Each number is 500 + 50 x the weight over the matrix's rms, rounded and kept within 0 to 999. Layers, rows and columns count from 0. Numbers have three digits each.

# layer 3 MLP down, 96x384, rms 0.0814, rows 0-95, columns 96-143
511540504421501553480532600521549508494540551445472455556483516581493472578512508555514535419535573559431580471488641500571526571541548502501456
520521536553494485496567527549411410513459381508448513447602599465515487515438502464540398456590530422483506541540499609507517522433475499480433
518521540473531621498532443561444516475502469446533533486436440455529545520408416604474418554498528478470581543483515426601510449532437541566571
488409568412405467542420557466474425434531501505617400547489460443531461482427455554442401475481563565476518563526425447454520456520442452471436
508463444575347424556588501429543588542496467496470521564516535542573559453574467528469536473475503565517520332483482458406530508447474416528497
478485533481531584515559400489514536614364502466452478541418588477475505505521520569461426507585592455460434515550598478589455578552522526477579
544453527522495480524558595498494436522531535427461488512476506432523407490503488454567474517585555512449450416507526384614556511489566453524553
460483447409522511546501483398509363510465454474526502611441519580507409523542546548475510495513426533545515534485420563512505527501484548540479
501480549512488518484530456456441503443450580432486524425542545540436449478445459536524511477560506496480460492534495481499518463547574487506452
513494561623543478401472506439490571494500546496390563463429473466487491561582504501507601481430456419489442527566554489483554417502563531547522
508504386383510469539559461532564414610426491491411582469442502500492555486460502518418547529500512494464443449559372505473500482483518469524523
465457510619541530532614405549380574499500449569476389434578451447427572463476525539495520460489591510530466541520437471560475521525573427561581
534571509412540437598450471520567524529616432470470494466502466511453570502485555494530486441554507513496496529515516517509424461515545500376621
481481470440497506557527459496454493550502576458486416498490492524548327492500410450469415491495531466449463480482528412541464556533427471457586
509550490616408438510469457544576506530493489532490469509592493504449493491453538524457376530506506532513631416510496507541523450411507595499562
501477411403478477526539551538567467443507583445521371410402468516516617524506457492629555477496460487454399479484440528485546479577508396500371
522432449537489486527540542469441482471498586497451482538532530447378543477609544511520537433505453481626441536502503471371532491482407463470439
520547469409431537431459534496434516501493445554639443519476520474631528518554503496549528453491508549536567458461543566527490552464479480518554
467528476547532546530595533572471547528557469541468452572543432509459576442570515496420521533662493469494495505529631490547505513441591461693570
479491597589526426475506490387531514544524474519508519553476404511490589564445519474561497492461470562478481481486462515466442486485551429515405
465488450516508423515437550548473528487475469521515549448546539572485532552505564508455476495486606459536450507451511536461484524584529534477520
527362554564500530494452422519474500511516446382529494596529534497437386530486456481597601480544460546440549425522492576514492496444441404585579
504527480437515443544447465475461503476484391530455460530461494542496472529505510467466598522532549427481594505447587512526490487447526517548414
503519396504421538519498518518498452511447500484567491484621458522492561476538526495552421440489505527451455467474485532437494524518458494504506
555566477462573514480436517473514522557496475486460494478478571548494530447535464486523512541477447469490517510530469515470558505504499525552454
504450473553483454496497520523534520589471547466510453532529494411477491548469521487475452435479500529531558538482515501484481561440495511492509
464528582352521504483528484469548522476400500340540482513537502479536568468509467443503441447530461515532511518498550577510440530426493548454446
562555511420445522511488496535572425453459465486573535443485479518420514422566394490399492478528471508457473544529493507407575500498492436489522
515497476576587526577520485522498500458526404487449622394545404476496614566525513486509389665463417557460458600491517510477507529519510340535444
489402580648523494508622472478459513407519509525559485459508516474598392522466512524407454520497459468443394585466504472513526559472493539427494
523433509542465531536446480424512503454501426448409552490534533499392479445395596517493462520529464424503412591455526335519483545500513540538489
462476509446480418546518462526529487447460463464512481644488503485539457458508523467464435437530449461502524440505507466535575456468562460581459
497491525480441569398548459513478473403481475600553471541470545445429499508514477488565460481488511553573601488526486482492524390586484535513469
482578464450422500489454525574438507492537542484546526438572526555573514455489492441379466503556541477582463520460503501483462533488529618475465
538571590604500490443529510522495528491485441526494589515587463459474578565476478544555442655512461595456540533498518471555522504492503451479489
491516476476482491493476509637456504501474496540476526459417434475499503460494478560550535506514368399472612460537512545474523523528498493641487
521585487416445524547502462520547506487615538601549514534546512521452639520438476580478537553490470520515443556566568473542477433611490419516540
519495465484460441509456492416471452559488477548448492521577425473562444494537602568477520496512456499560466489528514508512473494446496586485429
540480496449590453584526553542552504450459401555481539497486457562485512456575412535482560531481500475518572520535500546543532597477473456536570
491574456540428598475471455466539391496543571462573505532548429469526477436560583491487581463518482555537540384500427474405492517608424525506469
529524540553496461469476555511492499465460513537505478462519538453520460480487550484571394448547572508454552463496445498412524533395545465581541
520497433474538528496550567344600568463544549456601371601542478414487406498504431540555343507423551614433563476549456493507532476575476527428496
454404530540632570499513484461474497594588615528469519497561442531550443530558478500472370483457461489539457499494488518519477446462512501429556
463560492497542467487461520593431510517452477473478517385433565593571475469522494521453590468560520519492584491488535603492486557437472491498472
502555532560449433527519442435417500503592515465566439424469594588503436510517555591498446456572501483511536603504473454534451542539508438561537
466483413433435598502487464461603578460529517511574452488470576528488563524524493481594422470545534458440528410474469572523501516486601544522495
497421431469457456478546460462579488431501509576453478508426568509451467542459531449441502549462537445519439511476594489524525499431526442401539
475485402521484544391498499457457506529497466592454563469413502466493585424564548449433528465442486475463413559510582552538534496469426494513510
481495609621558476469476516472377481525441547523406463463458444455573530368507520496565541478443568517417434542552507523599482537466531613532505
530505605537601500466568553517560514544483520584415509554465487462472475439584491501563592520558440428494416540486488560444466555488466559497527
441336513404515503464530481497531565425497624389512480473468556458464588593490481497559402523571526420496475468481509524588431469475479519529473
462448549608413482571478522584476522485451562413429509486468533565496453532436604505438466462470497471562485500498476471520475489451488478427514
509580524482482448524500420514519515479523513508581532521461440437577531489529532522416471486438484616420541486490483599376500516570492514471442
490530570432467523412608642458527524534401552497502520570533502433517373453501473464448504517486560558426518517529472396474456486511445499539526
480504563393571487429567506523524528441505420567517473496524510586463495535475536513538542488523434427459415477535398446497417520610505466469442
468539481452601504501489522456433513606394517409428469499484446523478415514450515538583518572425527509518438494504399477438544406544499438512599
556467442492543537461464485534504475508504466456515550523406560467490492526592521441509527586512525499501480587492461556445500523460447412517505
521456467464475466437574585399544527501512525582516558530468553395560450523515481458413537448603572476468435558491552464534521497489629412464442
478563467504532524515390530435508482479587452566610478493437534540547475485490450465528551565503521592579504475494503568463544493589415460433505
498469523541435525503489528489532465526433517405577439470495533540443436485526461571480562480517554503587485496509493475553528502455502507405540
503528633548497453547443501529481572502493543497496562490598422456506542511593543463521627362462499442543511506442493566445508442448479462455449
493526429519507491513455513419475398471537471505494526586416491423540572496537435560460585464421510536627511496480446436450476525520486591389591
514422596519507415559510452418479479590445453507502442481526408501437466434541560581499492420508491524503479523510541589484486462461506588430552
503418503460486470569411514570534466408511514608507516447529533505539466521518520498443482492431454552396458485518450456495527590415554483486520
468540452544492419517374401548504442597526429532457543455436552585542593508426482434436489510496504494466586529544440622503512437520475574469498
609462481467507529462391437590520512505568513569442484514507420461445521576478525396441375466512448432465511461482543420563481523515547515461582
529465451384504595476468511501525463441459525451485442636490542597466467386539597486578509519570424460602465562470602483519500446520467594497420
506547559567517457451570536515404500544574498423580467467535520517466413507586509385526523474477556492572476335478600490478504521588539470517566
470493440471503429538433410577472425480471514528486497443467503571485475491445472450411564531492507478455471469543515502525487498560439510510476
485465528458537528465530469521457494536548505496540511411498534480490453580498454464500564619472429473540546580517517456482460460536596491528520
510582521474500628499526409474510522537534486573485569528536443459505614499528428454521442533549469578565534463520480461544503513538489554518517
495464492440454500477511491529588557522536562424404509477519434471509527512481514459497581556528517577475536512456388524480563455530529548472519
547584541551554494469513545540494573439461406454495431419474510513501565516460478516465508510489546526507500369489489544441489493488455528525440
482555485572533560478540398518575491526440414478595413534545515506414494378545528487536587489434376555498567481490435488414524474497516640490480
490414596665556523475529467514418460480513575488489601529485461522540527579441467406603577561406565488572497469378550511550476621506489529477519
482460510510518478548549451436603591521509518442395537540484417488547498532588579467587462495443461565574488532514557552462517548465473467411470
466551462435480454572533512455508539461603459503350464488483455544387536540556484615531577439510505458466529503572475498397529486533621486534443
498534516519555499531546538531490543509486510464554483541465441553585480516484488419585530550647571477450469466472460443570518501482526521478450
517446514552487573547456594542477576542471472579438488478572552534587546457443454492514440467533411542522618436527541508517435531450438485465521
535525399420522441469489556502523471549491545494496576413497499503568505423572514460480503580439379472589538534480473534581425417518630503479526
459499421486493541601425604518465487403490501467512510525540493534527368589469501574503474474426587478568470487442525478512467516479443512492491
535531458504500451463489473552487459548526444531532571503525507543468504507474510492481506517562513412486545564515497482437487482480504556544489
447484427557329524457444484545509557510401449579511469476421491547428399514535527462471450535418481570480535475515478564505506490482457561483461
464578573480520565479462555485526461488520441602541543539476468459531480494375502544435531535454477565435510515486481537509459484567487485364516
483478603533564530540546514547502454435503576554495574525486525500575509498479455560412541515467508511503524463436528463507543447528507497506523
530522555406524506417476469491486570487521529427487567555498557500401454576468569489516556450502589503522504504511453404474509502610400428533549
504545426528505480599495514528559501549497504418553579496568430492498459528546498562517429503487519529471569474546448511549534537494510541505559
494539537437407404560495478592421585485522502577493457454487544518464616505422509518456421448451537513547504568543537529427455490479457493544391
460488425512497556444521522612525401454487451497434539475534470360465450498502402496491581534513498518459564486490491501486465508497432519459425
471513560607454539393443451451505468418609611584488571493563536533513495526488554505427480477565499534496491530461581420504498447499464413451419
450523531514482512430537643508490451468468544514539460545515464521541443410507497523574504569491438475569450555451568545528504460544488454519477
532443448606554511497472534488476618533562495478597526461503534562517654524498528609501582506350546479433522455499501545564520463439484539531433
474531466480532544471508532501493515478511501493481453508561497486574703456435507478580426452462541469491477573490465454433482495503521504493545
542515529446426439522484444345441490535547524507539534514535559572503407488467437514502545456442572540495448527488524473494519500480542526510515
515492486515545549466444553468592484448471548498487439558486526440543430537454412365525393503492434416547527485519538480522461528443488532565486
550538419481576503536460476441534455548435555521531485518478589465433537470358548526557651627444397401452430499516484445602536488489556516503585